config = dict(
    d_model=640,
    d_mlp=1728,
    vocab_size=16384,
    norm='rmsnorm',
    rope_base=10000.0,
    attn_scale=0.125,
    parallel_block=False,
    init='normal',
    init_std_o=0.00386,
    init_std_down=0.00235,
    optimizer='adamw',
    beta2=0.95,
    decay_fraction=0.797,
    seq_len=1024,
    train_tokens=1157000000,
)
Each number is 50 + 10 x the weight over the matrix's rms, rounded and kept within 0 to 99. Layers, rows and columns count from 0.

# layer 7 attention key, 640x640, rms 0.0411, rows 46-88, columns 64-95
45 55 33 42 51 45 59 53 41 52 36 53 61 49 57 61 50 54 51 52 61 65 60 60 62 51 42 57 52 50 59 43
29 59 53 41 36 39 56 47 48 48 63 44 52 52 51 54 48 53 59 52 58 39 51 36 62 38 46 27 49 62 48 32
52 57 39 57 57 63 49 47 35 47 54 60 51 47 47 54 38 45 69 49 59 51 51 48 43 63 49 41 42 52 56 46
41 48 54 54 50 53 48 52 42 41 49 45 43 56 56 42 36 38 57 46 78 33 44 40 49 47 57 27 59 54 51 40
50 61 41 58 36 57 48 57 57 36 43 61 42 56 59 38 49 40 42 53 59 53 42 43 49 55 50 57 22 60 48 55
43 50 37 48 76 40 48 55 50 52 47 57 53 41 47 57 67 50 43 47 50 65 56 72 51 56 60 57 34 53 55 49
73 48 71 61 51 64 37 51 41 44 58 39 62 46 44 39 41 38 41 60 55 55 50 38 54 62 57 60 55 57 36 49
53 26 56 45 66 51 54 49 49 53 38 40 55 53 46 44 44 53 53 61 53 32 51 54 65 61 51 53 57 47 46 41
69 41 39 61 56 50 52 63 53 61 42 58 50 63 58 51 61 61 54 41 31 63 48 67 55 56 54 66 48 52 57 66
40 44 48 50 59 61 57 60 50 40 51 54 56 64 49 45 55 48 52 51 44 48 52 51 53 48 45 43 56 48 60 61
50 52 36 26 41 42 57 49 56 64 36 47 47 48 47 55 54 57 55 53 63 46 58 69 63 65 57 64 39 53 47 53
44 65 42 44 37 47 33 39 47 65 55 52 44 54 47 59 45 47 53 23 49 73 52 61 39 33 41 44 53 64 50 41
49 54 49 58 38 48 58 58 57 54 44 53 57 62 44 63 39 50 33 41 49 62 46 53 49 48 47 52 37 53 49 49
47 36 54 39 49 49 57 47 54 51 40 35 55 44 48 51 70 58 58 56 58 43 48 44 63 37 51 43 46 49 51 44
80 62 45 58 63 66 57 42 47 45 37 60 39 38 50 40 28 61 33 47 51 59 41 45 37 65 62 53 58 60 39 46
55 45 57 49 39 59 43 65 37 56 43 46 55 69 51 63 53 33 65 59 48 37 51 29 55 35 55 42 54 58 49 43
62 57 53 52 37 59 74 51 50 34 46 53 50 59 55 38 51 50 36 54 45 39 46 37 55 55 50 60 44 56 49 57
35 63 48 49 39 42 44 60 38 45 51 55 61 56 51 70 50 50 57 56 55 67 60 34 38 42 53 46 50 48 48 39
58 55 42 32 48 49 51 58 44 40 39 43 51 31 49 53 55 57 45 52 70 37 66 49 53 54 60 59 59 48 55 45
51 59 32 56 38 57 61 33 39 69 65 59 31 45 52 38 61 42 50 39 46 49 41 68 47 52 43 37 47 41 55 49
70 61 45 56 43 39 49 52 49 51 38 36 51 58 50 42 51 52 39 54 53 38 51 56 52 61 63 49 52 44 58 44
58 64 53 51 42 47 64 45 53 63 51 44 58 50 51 43 59 54 28 50 55 42 52 55 47 50 54 48 46 47 57 42
44 33 51 56 63 52 38 46 36 39 50 52 45 48 43 59 42 58 71 51 45 65 39 45 49 56 54 59 59 49 43 50
81 65 52 50 41 57 57 51 53 56 43 49 46 56 58 43 59 47 56 43 54 45 47 60 47 43 49 61 41 53 73 52
53 46 46 46 50 62 55 54 43 52 50 52 49 54 49 51 55 46 63 48 37 64 47 40 50 53 52 43 49 62 54 51
45 50 53 60 51 50 46 37 43 63 46 54 51 47 55 38 62 58 40 45 52 50 39 66 52 47 49 66 39 35 51 41
48 39 48 62 55 43 44 51 56 51 46 56 59 50 48 37 39 45 39 54 54 48 52 62 55 61 32 56 42 34 42 55
35 50 43 57 51 52 52 51 53 46 63 54 45 53 50 42 44 62 45 35 51 46 53 58 56 54 44 47 56 36 38 53
39 64 48 61 48 50 51 65 65 53 56 52 38 52 53 46 55 55 52 46 55 54 47 46 50 53 48 61 56 47 50 53
43 52 47 56 47 50 47 51 51 44 54 69 51 46 52 48 56 60 59 49 61 52 46 44 62 38 52 42 60 61 59 62
39 37 49 47 46 53 55 56 57 45 55 57 46 50 45 48 42 50 49 37 51 66 34 49 47 59 46 53 47 55 45 59
48 41 34 35 42 60 45 48 49 43 54 50 52 34 43 64 35 56 78 69 42 53 57 38 57 60 57 38 48 57 65 44
40 57 54 36 44 53 38 64 44 41 53 51 45 64 47 66 59 55 62 32 30 63 47 44 53 45 49 64 53 68 36 40
50 51 47 59 61 54 49 55 58 45 57 57 45 47 49 50 38 39 76 51 55 41 55 45 53 52 54 13 61 49 45 48
42 86 38 54 48 61 61 27 63 49 56 68 58 64 45 38 54 44 39 60 58 56 25 44 43 61 47 48 67 30 43 57
35 41 49 43 58 32 48 41 53 48 42 44 58 45 42 58 60 55 36 55 47 39 53 69 49 45 47 53 36 53 39 61
54 60 52 33 20 53 62 54 54 58 42 63 59 57 40 27 35 53 44 35 51 63 59 39 52 20 56 51 73 41 50 29
40 57 40 64 46 63 46 43 55 64 65 56 37 49 57 39 43 52 59 60 46 50 43 39 42 50 46 35 73 40 47 49
39 64 53 39 50 56 28 49 57 57 55 28 48 53 61 39 47 51 52 50 52 51 47 59 32 59 40 58 56 36 44 42
17 35 58 48 59 53 19 72 47 45 55 50 58 53 44 36 16 68 63 49 57 60 64 59 49 33 83 27 02 63 45 41
45 45 52 51 52 61 81 50 41 59 71 52 57 50 63 56 34 49 81 61 55 51 47 43 61 55 54 21 62 33 47 41
41 50 45 35 22 48 58 56 51 36 68 49 51 70 54 83 41 50 49 53 63 58 59 37 58 44 49 34 41 53 39 43
40 53 61 70 63 29 69 64 38 38 51 54 52 52 35 55 30 39 52 34 47 76 54 51 67 27 64 32 37 66 41 41
# layer 7 attention query, 640x640, rms 0.0484, rows 47-89, columns 64-95
47 54 37 54 42 46 63 64 46 52 62 62 48 42 60 47 50 42 54 32 43 57 45 43 53 52 66 50 47 59 41 42
64 67 63 61 31 51 46 50 60 41 49 45 43 41 61 54 45 47 61 36 58 66 33 34 59 62 55 43 33 57 55 50
43 41 49 54 51 45 60 70 52 51 48 29 63 53 53 60 39 33 59 43 34 63 38 43 65 50 69 61 42 56 67 51
47 54 54 58 44 66 48 57 64 52 55 34 31 53 53 42 55 64 58 55 37 39 61 50 52 63 52 48 50 46 77 59
48 36 37 53 62 44 57 42 69 55 54 44 33 69 38 49 62 65 52 56 36 29 58 62 36 40 43 59 46 48 61 58
53 53 49 63 42 65 42 67 56 50 63 42 52 46 65 47 52 48 64 38 51 58 43 45 67 67 69 58 58 38 57 41
43 56 38 37 57 38 67 41 40 53 50 66 49 35 35 44 54 43 38 41 40 53 45 45 41 48 50 52 48 53 48 50
56 31 41 45 29 64 40 56 49 48 44 30 44 67 54 54 53 53 43 44 55 48 59 52 67 60 43 41 53 35 57 54
47 48 35 40 58 49 60 41 47 51 56 61 39 43 31 59 62 52 43 46 45 59 49 45 38 51 40 48 41 56 46 52
44 48 48 42 46 45 44 57 45 61 49 47 53 51 55 50 43 37 70 33 48 54 58 58 56 53 63 57 38 40 42 31
57 49 60 53 49 54 36 56 55 47 45 39 54 64 64 50 38 61 54 48 59 47 58 60 60 47 40 42 54 46 49 40
60 37 49 61 43 54 39 60 51 46 44 38 60 49 62 51 43 44 51 67 56 40 61 57 63 51 44 44 48 44 62 48
59 51 49 39 56 51 68 37 63 60 59 55 51 48 35 46 52 58 45 46 45 54 33 41 49 54 49 49 34 54 65 67
55 64 72 70 48 50 57 44 50 38 35 61 41 42 61 52 53 55 58 66 61 26 36 46 59 47 57 62 51 51 62 62
40 60 39 36 49 45 51 60 53 46 59 60 51 39 37 60 48 45 46 47 44 63 49 35 35 46 55 45 50 61 59 60
48 35 46 50 49 47 45 31 43 52 47 47 50 50 49 51 55 46 52 39 57 53 41 33 57 55 63 45 54 39 41 51
66 51 48 49 42 49 52 71 47 47 47 36 48 52 51 65 51 58 46 50 59 48 51 47 50 58 34 45 51 50 62 39
44 54 31 51 53 76 57 37 74 33 55 39 30 81 40 45 42 43 48 55 73 51 49 20 40 70 24 52 43 49 57 40
59 42 49 38 35 59 58 47 70 45 44 22 35 52 43 69 64 41 41 59 43 42 55 65 50 78 62 50 60 52 58 45
32 53 63 48 59 59 58 51 48 65 60 65 50 44 41 44 51 67 55 50 65 77 55 55 67 42 55 54 42 47 63 42
22 55 35 47 65 63 64 44 51 51 66 76 48 47 56 50 50 59 47 51 48 60 48 55 57 60 45 49 38 55 62 48
60 45 57 44 43 32 44 43 56 41 31 33 50 54 49 44 63 51 39 49 45 31 48 48 38 47 51 47 58 49 47 53
25 48 47 51 62 67 60 53 57 47 55 63 51 43 56 58 52 44 44 48 44 70 49 58 69 47 49 39 53 46 56 44
46 44 45 50 50 73 70 55 74 52 44 58 30 38 35 57 54 59 50 66 33 45 52 62 54 63 51 42 51 45 51 50
54 61 59 58 48 31 38 49 46 64 50 50 54 48 54 39 50 45 48 63 69 37 45 38 36 29 56 45 48 48 41 49
64 55 61 45 48 35 37 57 47 48 37 42 53 49 55 49 57 52 42 60 65 26 38 43 40 33 57 44 57 50 47 50
55 32 48 35 58 49 33 32 70 51 43 33 33 51 40 64 53 61 46 58 33 49 39 61 46 48 49 62 41 57 57 43
56 48 37 38 54 41 48 42 67 53 54 46 55 50 42 53 45 48 49 57 45 56 49 54 40 64 46 64 42 51 41 41
50 42 51 47 46 54 51 57 51 38 61 47 14 51 44 66 43 59 42 47 40 49 56 62 45 77 49 56 39 41 58 34
56 43 56 47 59 43 39 45 55 60 37 40 60 39 45 48 43 62 51 62 56 39 54 67 53 51 44 58 44 42 46 46
42 67 36 66 34 48 68 52 45 44 57 68 51 45 44 45 50 34 56 54 40 62 54 48 50 57 42 49 60 38 38 56
40 41 47 39 51 54 42 36 49 57 58 49 45 41 32 47 47 44 61 50 32 51 49 55 64 47 45 42 31 45 50 40
39 39 59 50 46 57 46 36 45 41 52 56 47 32 43 54 46 46 58 59 41 51 56 64 49 49 61 45 61 29 50 49
45 53 63 49 52 61 59 62 38 54 66 51 49 52 53 35 59 51 50 38 51 50 42 44 43 55 53 54 44 54 57 41
46 31 37 44 76 36 53 42 50 31 32 45 55 59 39 44 40 57 38 57 46 35 59 64 41 58 45 67 42 50 56 52
60 66 41 45 55 49 56 62 43 55 43 37 31 64 37 38 47 56 60 65 43 60 51 43 50 45 48 63 48 47 53 55
36 67 63 56 36 70 53 74 47 55 54 46 48 52 71 39 55 39 72 41 67 58 48 33 60 60 49 45 65 34 52 33
34 49 52 46 46 55 71 56 61 65 38 54 37 58 67 42 61 48 42 54 59 36 37 48 41 55 46 29 55 42 47 40
45 54 41 52 49 51 43 60 37 54 59 54 50 51 38 47 61 41 55 47 49 34 54 64 74 44 38 50 37 43 56 48
44 34 25 26 52 51 49 59 56 59 49 49 61 39 44 48 54 61 41 46 59 62 46 52 49 50 56 44 35 48 41 46
47 47 36 65 30 48 41 51 34 35 67 51 51 46 58 45 33 34 52 47 72 37 47 48 61 50 62 49 46 63 43 58
52 33 38 58 55 41 61 57 44 58 53 43 75 54 28 55 54 56 44 51 66 54 57 46 71 43 50 41 43 53 37 62
68 51 20 63 35 63 40 41 52 38 58 54 37 55 33 46 50 39 71 29 48 43 44 39 33 47 48 46 38 38 57 64
# layer 7 attention value, 640x640, rms 0.0383, rows 0-63, columns 64-95
43 44 43 57 52 53 41 69 48 60 62 54 44 59 64 53 47 31 54 44 45 49 47 51 40 53 48 59 66 49 62 56
61 48 42 51 53 43 51 72 54 56 58 41 53 39 51 43 45 45 54 53 60 63 41 50 57 50 33 54 41 59 41 39
61 42 46 61 57 42 55 55 56 55 52 51 35 50 36 47 46 59 51 44 44 40 40 53 49 52 38 58 45 54 57 48
40 46 76 59 60 46 42 46 42 42 69 47 51 47 52 55 69 40 57 42 59 52 46 52 49 55 55 56 51 49 59 40
58 42 37 74 37 49 51 52 44 59 30 51 48 51 45 48 43 50 46 57 49 58 49 56 45 41 62 48 47 41 43 47
48 55 61 39 43 48 51 56 50 52 60 58 59 70 34 48 39 48 44 44 56 57 51 47 65 50 37 48 55 46 49 62
56 45 65 48 52 57 42 50 42 46 41 36 62 54 51 41 55 52 47 49 44 44 50 41 52 40 42 55 48 37 46 51
46 48 29 33 48 58 64 48 39 60 46 48 50 54 53 51 48 49 52 58 42 33 56 48 46 69 54 55 30 54 44 44
49 48 42 52 46 46 40 26 62 46 51 45 41 35 55 47 42 53 45 53 38 66 55 48 54 43 54 33 66 45 46 53
59 49 65 48 57 44 56 49 45 31 45 43 59 59 50 43 53 42 51 63 57 51 43 49 49 46 51 58 58 47 56 61
59 48 43 62 53 48 46 21 63 41 47 52 46 45 45 53 49 56 57 47 43 57 42 54 49 40 71 63 64 42 42 45
41 63 50 58 52 57 53 61 55 62 57 55 51 53 46 40 59 40 51 38 48 44 48 43 31 46 60 49 47 39 52 43
50 40 60 74 56 54 52 52 63 49 57 48 34 52 44 56 54 66 51 49 51 35 46 55 47 56 56 52 47 63 56 68
43 43 39 54 45 51 54 32 53 65 46 50 54 53 46 46 39 41 47 43 53 55 44 45 47 46 57 62 32 41 55 55
48 57 34 60 47 51 55 36 47 61 61 62 29 39 52 48 44 59 58 38 60 62 56 58 50 62 51 39 66 61 44 33
40 50 47 34 50 52 47 41 46 52 42 55 60 42 52 46 34 42 48 52 70 55 48 49 53 45 46 52 40 29 52 50
45 51 54 59 47 40 33 50 48 59 34 42 57 53 47 43 55 51 50 58 39 51 36 54 61 60 49 49 60 42 36 50
61 51 70 43 49 51 49 51 54 55 45 52 71 58 54 42 42 58 48 46 49 44 57 43 37 53 50 50 53 46 57 52
50 56 35 59 46 68 42 50 61 67 57 60 42 40 50 64 52 55 53 35 57 69 51 61 51 66 47 45 48 53 40 35
51 45 60 53 53 47 47 60 39 34 35 48 54 72 52 38 55 45 46 69 48 42 45 50 56 46 37 54 45 48 69 65
51 47 51 58 35 41 49 63 48 52 57 62 65 60 51 63 54 50 50 50 48 53 57 56 40 62 48 42 60 51 54 55
42 58 24 73 44 51 44 50 48 42 63 64 35 28 60 61 49 52 58 30 60 69 49 57 43 44 68 49 51 68 31 32
46 39 51 37 57 47 41 49 47 37 46 40 56 60 51 41 61 38 45 60 46 40 52 54 49 40 46 56 50 49 59 67
52 52 38 49 55 54 36 57 35 39 55 53 55 42 48 49 54 33 49 58 35 45 48 44 44 54 45 41 51 49 32 48
49 54 46 55 53 54 48 38 45 49 68 49 46 54 49 40 43 35 48 39 46 47 57 50 43 62 45 43 46 55 52 56
43 49 55 61 55 49 45 36 48 51 54 57 54 57 48 48 41 55 53 50 58 51 53 57 46 59 58 45 49 46 37 49
40 51 41 39 54 36 56 63 66 61 41 49 48 47 50 50 54 30 56 45 41 59 60 49 50 57 45 51 47 37 66 52
48 58 32 53 54 55 56 48 45 50 48 50 46 42 54 59 33 42 44 38 63 50 41 54 55 52 55 47 44 49 45 56
30 48 64 28 57 44 62 53 50 46 43 45 50 48 52 46 53 48 50 62 47 36 48 46 58 39 49 61 64 52 56 55
48 52 28 63 50 47 47 62 56 63 53 49 40 42 44 57 49 59 50 32 61 61 59 53 53 60 46 39 42 55 34 44
46 50 54 31 48 52 23 39 49 39 50 50 62 50 49 56 63 49 49 51 40 46 51 49 47 37 40 61 56 56 44 35
55 47 56 39 58 44 66 42 60 37 48 59 48 53 55 45 43 37 47 57 45 56 68 51 41 50 69 57 40 55 52 42
58 65 56 56 50 60 40 56 60 51 48 55 44 47 59 54 52 42 47 59 55 40 56 53 49 60 56 50 57 53 38 44
53 38 41 52 56 59 44 46 56 54 42 50 44 32 46 46 51 58 42 68 44 45 34 48 47 57 61 55 55 38 53 42
51 47 56 41 58 48 47 45 44 33 53 42 49 43 35 53 43 60 44 38 62 54 61 56 37 52 34 39 55 60 34 46
59 49 34 55 48 48 43 65 57 54 41 46 35 41 61 46 53 49 49 43 56 42 51 52 64 47 46 43 75 68 46 64
39 54 55 38 47 48 37 41 45 47 50 56 52 45 54 54 76 52 48 38 46 49 44 50 50 61 52 46 44 69 55 56
45 59 62 49 54 51 46 50 37 57 48 43 48 50 51 64 40 55 52 49 65 55 45 51 41 46 46 54 51 42 52 47
38 58 59 48 53 45 48 52 47 41 43 38 70 59 54 52 38 56 47 64 64 41 47 45 53 47 43 47 54 48 57 60
49 50 49 47 49 53 41 58 51 51 57 52 55 55 52 48 47 57 42 37 46 53 57 58 52 43 53 47 37 54 44 45
63 46 51 41 59 52 62 53 53 45 29 39 57 51 52 57 59 46 48 62 43 43 40 44 46 53 44 61 58 41 60 44
46 57 56 62 47 54 40 44 61 55 46 53 54 39 53 34 43 43 54 53 46 46 41 53 40 53 73 37 52 45 52 75
60 46 69 56 38 52 48 45 45 47 53 59 54 35 57 49 43 52 40 57 64 52 32 50 54 47 42 47 69 49 55 47
40 51 37 59 54 57 44 52 53 45 22 55 47 69 55 47 55 38 62 45 52 51 44 53 43 52 64 63 59 34 51 43
54 55 21 47 53 54 39 21 57 52 49 41 57 43 52 49 59 28 55 44 39 59 60 47 43 51 56 48 50 38 48 60
44 55 50 50 55 51 61 52 60 58 52 48 38 49 54 58 46 45 46 57 55 63 48 50 50 58 47 46 54 52 67 54
36 52 69 16 51 61 57 53 52 50 49 51 36 42 58 52 43 42 49 55 54 41 44 53 56 65 40 57 57 46 65 44
40 56 35 58 39 58 48 37 33 49 53 52 41 39 46 49 40 59 50 40 49 44 45 54 57 49 62 48 46 45 57 58
47 47 66 54 51 45 41 42 50 49 62 48 47 55 53 41 50 35 53 65 70 57 45 51 48 39 59 56 46 43 46 56
51 45 38 44 49 45 47 50 48 59 44 61 30 41 45 46 59 31 46 50 50 54 49 53 45 49 43 50 46 57 55 52
46 56 54 49 51 53 50 56 51 45 76 56 35 31 57 59 72 45 47 46 43 40 66 52 54 41 44 48 45 60 45 28
59 49 58 47 51 44 61 64 52 46 56 46 31 47 52 48 64 45 55 45 48 44 38 46 46 54 47 47 35 61 56 48
58 44 66 47 56 44 40 58 53 47 39 40 69 61 51 42 55 40 53 54 52 39 50 49 51 35 55 60 55 43 57 60
40 59 69 51 42 54 57 51 46 39 59 43 46 48 54 56 64 56 45 51 36 43 51 55 54 43 58 45 56 53 31 47
51 45 31 42 47 65 49 60 46 50 46 42 57 59 41 53 48 40 42 35 37 51 53 48 44 52 50 62 57 45 56 48
53 54 45 45 47 51 45 61 55 41 49 59 57 47 54 53 34 30 47 61 63 61 56 46 60 51 44 56 57 36 58 62
53 57 70 38 43 41 60 56 52 48 49 45 45 53 56 52 50 49 42 41 30 52 53 48 47 48 61 54 52 34 51 43
54 47 41 45 46 55 55 52 69 61 62 47 39 44 52 53 49 56 42 35 57 52 49 45 44 55 52 47 43 56 38 46
60 49 54 52 60 45 30 59 56 50 49 43 49 46 57 65 59 40 42 57 51 50 42 45 53 56 48 63 48 43 51 46
65 52 51 39 48 44 44 58 65 55 47 51 45 52 46 56 61 49 48 37 54 64 32 47 35 51 46 57 40 54 62 59
41 46 41 55 54 52 38 49 51 44 50 61 49 34 40 49 46 65 38 43 51 61 56 54 52 56 54 50 44 57 35 37
59 56 38 57 44 46 51 46 48 39 50 41 44 41 40 50 52 43 54 49 51 47 45 52 50 34 60 55 60 44 36 45
50 39 60 53 56 46 66 65 59 54 46 39 54 58 58 37 47 49 55 56 29 48 39 54 44 54 44 45 42 50 49 39
54 38 68 44 56 52 44 59 51 35 39 42 65 62 50 41 50 49 47 66 28 42 52 48 54 41 44 53 46 33 67 69
# layer 7 attention output (transposed), 640x640, rms 0.0397, rows 0-63, columns 64-95
58 56 42 36 32 51 51 46 48 50 47 53 55 46 58 46 47 53 43 37 69 46 53 39 46 60 39 43 31 62 38 43
43 50 73 62 44 43 47 48 50 47 46 58 46 58 46 42 38 51 45 49 47 44 46 39 55 54 58 60 58 44 49 50
45 55 50 57 47 54 35 54 59 50 42 54 48 52 52 57 48 42 58 37 58 47 52 53 38 56 52 47 54 45 49 48
56 40 46 44 48 46 56 35 57 49 36 53 58 54 55 48 58 51 45 45 57 48 58 55 50 46 61 45 40 36 51 56
57 51 46 48 74 41 45 49 51 46 48 59 64 53 57 49 44 39 63 51 48 39 49 50 53 60 44 42 55 59 53 47
59 47 50 49 24 48 52 55 47 55 44 43 46 42 55 46 49 51 49 57 54 49 53 51 46 48 57 53 44 46 57 45
51 51 49 50 00 55 49 52 53 52 49 44 44 52 57 45 51 41 58 55 45 39 47 47 53 49 56 50 49 51 41 47
45 52 50 62 60 70 52 38 58 45 60 54 45 54 63 49 59 36 49 55 50 65 54 48 59 56 44 49 53 57 63 55
45 52 38 53 51 52 47 49 44 66 58 42 49 50 46 45 48 54 56 40 63 57 45 57 44 58 56 41 52 46 63 41
51 51 47 46 00 55 46 49 52 51 43 41 46 55 54 48 50 47 50 56 48 35 54 49 56 45 52 48 52 49 46 47
50 47 54 35 59 38 46 45 52 44 51 63 45 47 48 45 58 51 55 55 39 50 57 44 41 56 35 50 41 64 57 48
51 43 56 48 58 51 52 48 54 43 32 42 51 52 60 67 47 43 47 58 62 51 42 60 49 52 48 41 50 50 47 44
51 46 56 43 63 49 45 59 49 48 58 44 73 49 64 45 41 44 62 50 54 58 49 51 42 51 52 44 45 49 37 42
63 46 50 53 30 42 43 47 43 55 53 35 48 47 58 55 44 49 46 56 56 43 45 63 67 49 45 40 49 63 55 53
49 45 49 47 99 49 45 48 48 45 52 58 55 48 39 51 44 53 47 47 54 58 52 51 41 52 46 50 47 47 60 54
62 53 45 55 33 48 52 45 53 61 52 62 42 52 49 55 51 63 38 38 43 55 47 30 57 53 50 50 44 57 48 48
53 56 58 49 54 68 43 48 48 42 54 47 46 54 53 53 40 46 42 46 45 49 57 54 54 46 41 46 42 48 40 47
45 47 46 51 00 62 51 52 48 57 40 45 49 48 59 56 59 46 45 49 58 51 50 56 64 47 55 51 48 48 50 54
49 47 52 50 99 41 52 52 46 46 54 61 53 46 43 48 50 51 46 47 48 60 45 49 48 50 43 48 51 51 59 55
49 51 45 53 00 59 50 50 52 49 46 38 45 51 58 50 53 45 53 53 49 39 50 48 56 46 53 49 53 50 41 44
50 52 52 41 76 50 50 50 48 53 46 37 39 52 52 56 47 51 43 56 54 49 58 46 50 39 60 58 34 68 47 52
50 47 52 48 99 43 51 50 49 48 50 59 51 49 41 50 45 49 47 48 49 57 50 47 48 54 39 51 51 50 54 52
54 49 49 50 00 55 49 54 52 48 46 42 45 53 50 48 52 46 57 58 45 42 51 46 55 51 52 47 44 51 44 47
53 47 47 46 28 35 69 34 49 62 51 35 50 65 41 50 45 50 53 65 66 51 51 58 36 45 45 65 51 62 49 53
50 46 39 58 42 41 51 48 34 44 41 50 46 47 37 47 54 56 51 48 47 50 52 62 49 38 53 49 52 38 56 48
57 51 34 60 44 52 44 54 53 45 42 39 45 44 51 45 63 55 48 50 48 57 38 49 57 50 38 45 52 49 53 49
40 37 44 53 61 56 33 53 44 48 48 43 52 66 53 66 49 52 46 65 63 42 43 55 53 46 54 42 46 52 46 49
52 52 50 52 46 50 58 53 51 67 51 44 58 40 60 54 57 55 51 45 44 67 53 42 57 52 46 54 64 52 53 46
57 52 51 52 00 64 48 55 53 50 47 39 48 52 57 49 52 43 48 53 54 46 48 49 56 50 57 48 51 53 40 50
49 48 54 50 99 40 53 48 48 48 52 61 52 47 46 49 46 49 47 50 52 64 45 51 43 53 47 52 51 50 58 55
47 49 53 45 28 59 50 60 60 57 52 42 58 55 60 54 37 53 58 50 37 34 51 58 47 49 40 51 42 47 49 47
51 44 56 45 36 38 45 58 36 64 45 49 56 56 44 36 47 57 51 50 55 38 51 65 50 38 48 45 52 49 80 53
52 39 53 53 60 44 62 45 46 55 46 53 59 53 44 57 62 53 59 56 44 64 55 45 55 46 52 49 49 53 45 42
47 58 57 53 67 40 49 39 51 47 55 47 54 51 48 45 47 57 63 37 41 57 64 47 47 40 44 36 46 64 45 38
51 49 51 52 60 43 53 42 55 69 55 57 52 43 43 41 61 46 50 32 41 52 53 42 44 51 69 56 32 40 53 52
50 56 43 47 48 42 44 52 42 44 44 63 58 45 56 45 55 53 53 54 53 59 52 54 51 47 38 59 50 57 56 45
55 58 42 63 37 48 61 50 60 39 55 57 53 55 40 45 44 42 59 62 51 47 55 43 39 58 55 52 42 32 45 52
67 60 52 50 51 49 65 45 59 47 53 60 69 44 53 49 64 59 42 57 32 55 51 55 61 57 49 57 53 42 72 49
54 47 47 44 00 54 54 55 45 58 51 47 42 40 57 59 57 46 56 53 47 48 49 49 61 49 48 47 45 53 38 49
58 47 44 47 94 38 52 47 51 38 52 59 52 37 48 45 58 55 52 59 51 51 43 34 40 46 49 52 43 36 49 44
49 55 50 53 00 60 45 57 53 54 45 41 47 49 59 49 51 46 54 56 47 43 53 48 56 50 54 49 54 50 39 50
59 49 67 51 69 75 58 66 57 45 52 52 50 63 58 65 57 57 48 48 56 45 52 39 58 43 49 47 47 54 49 56
48 47 60 45 58 62 67 41 54 43 50 56 50 50 54 55 55 51 64 52 32 53 58 44 57 46 61 63 40 56 53 52
54 46 67 54 57 38 50 42 47 54 48 40 51 47 50 58 36 53 32 61 55 45 49 37 42 51 45 36 56 46 29 59
53 59 54 55 35 42 44 61 48 54 56 56 50 74 49 44 39 49 48 57 36 36 62 53 55 47 51 45 56 55 72 41
56 43 56 49 30 52 45 49 46 45 44 45 57 47 53 44 58 63 33 38 54 51 51 54 45 50 62 51 54 38 51 49
45 51 48 42 40 46 46 51 48 50 62 51 54 34 49 56 51 56 37 51 39 45 61 44 48 51 72 48 39 51 48 69
54 55 53 49 77 41 45 41 55 54 61 57 51 58 51 51 52 53 47 48 45 67 55 49 34 50 48 53 45 42 55 40
55 57 60 60 61 45 44 54 52 56 34 41 52 57 51 44 55 70 39 32 45 51 52 57 55 54 54 39 46 51 53 49
51 53 51 50 59 59 46 59 50 47 48 41 43 65 48 40 55 51 33 59 53 53 63 41 52 49 51 43 49 29 40 49
46 49 54 49 84 50 52 46 47 40 52 63 43 47 36 49 47 51 51 49 41 50 45 47 44 48 46 52 41 60 55 49
58 47 45 55 13 64 49 56 52 49 50 48 57 52 57 51 56 41 54 52 52 48 52 51 51 45 63 41 52 51 52 53
52 56 50 51 00 63 53 50 54 48 48 35 45 55 57 52 53 43 54 56 47 41 48 47 56 46 51 52 52 51 38 45
55 52 55 49 81 49 47 52 49 54 42 58 59 37 37 54 42 55 51 44 44 54 57 54 51 51 48 55 46 44 58 46
41 45 49 63 53 49 37 57 58 50 53 54 66 38 64 37 50 49 66 61 56 40 47 53 50 56 25 53 66 52 49 35
49 44 36 46 56 48 54 43 41 48 59 46 33 49 58 56 47 66 65 57 56 45 46 61 49 47 45 45 49 57 53 43
54 50 54 57 62 46 57 55 47 57 44 44 47 50 51 56 41 55 33 36 64 55 50 61 45 50 48 54 52 48 54 60
44 44 56 55 99 40 53 44 49 48 48 63 55 43 37 50 50 54 53 44 49 61 50 50 41 55 48 51 50 46 58 52
57 42 52 47 10 56 47 52 49 48 45 45 49 61 46 49 56 62 40 49 53 48 46 60 58 48 52 39 55 43 45 48
47 58 36 54 63 42 44 64 49 44 48 64 56 54 63 47 40 47 48 53 60 37 49 49 51 59 44 57 64 53 47 51
52 51 51 53 99 40 51 50 51 50 56 57 46 50 43 50 47 49 52 45 46 59 47 48 40 47 41 45 48 51 54 54
51 60 56 54 56 45 33 47 48 50 44 59 59 46 54 40 42 61 49 56 51 49 59 32 35 49 36 58 54 62 51 43
45 40 70 57 42 52 40 45 50 37 34 51 57 51 54 42 47 49 42 41 51 52 42 54 39 50 47 56 52 55 49 52
50 50 51 49 00 56 53 47 52 52 45 36 45 52 58 49 54 47 53 51 53 37 49 53 55 49 55 51 54 54 40 47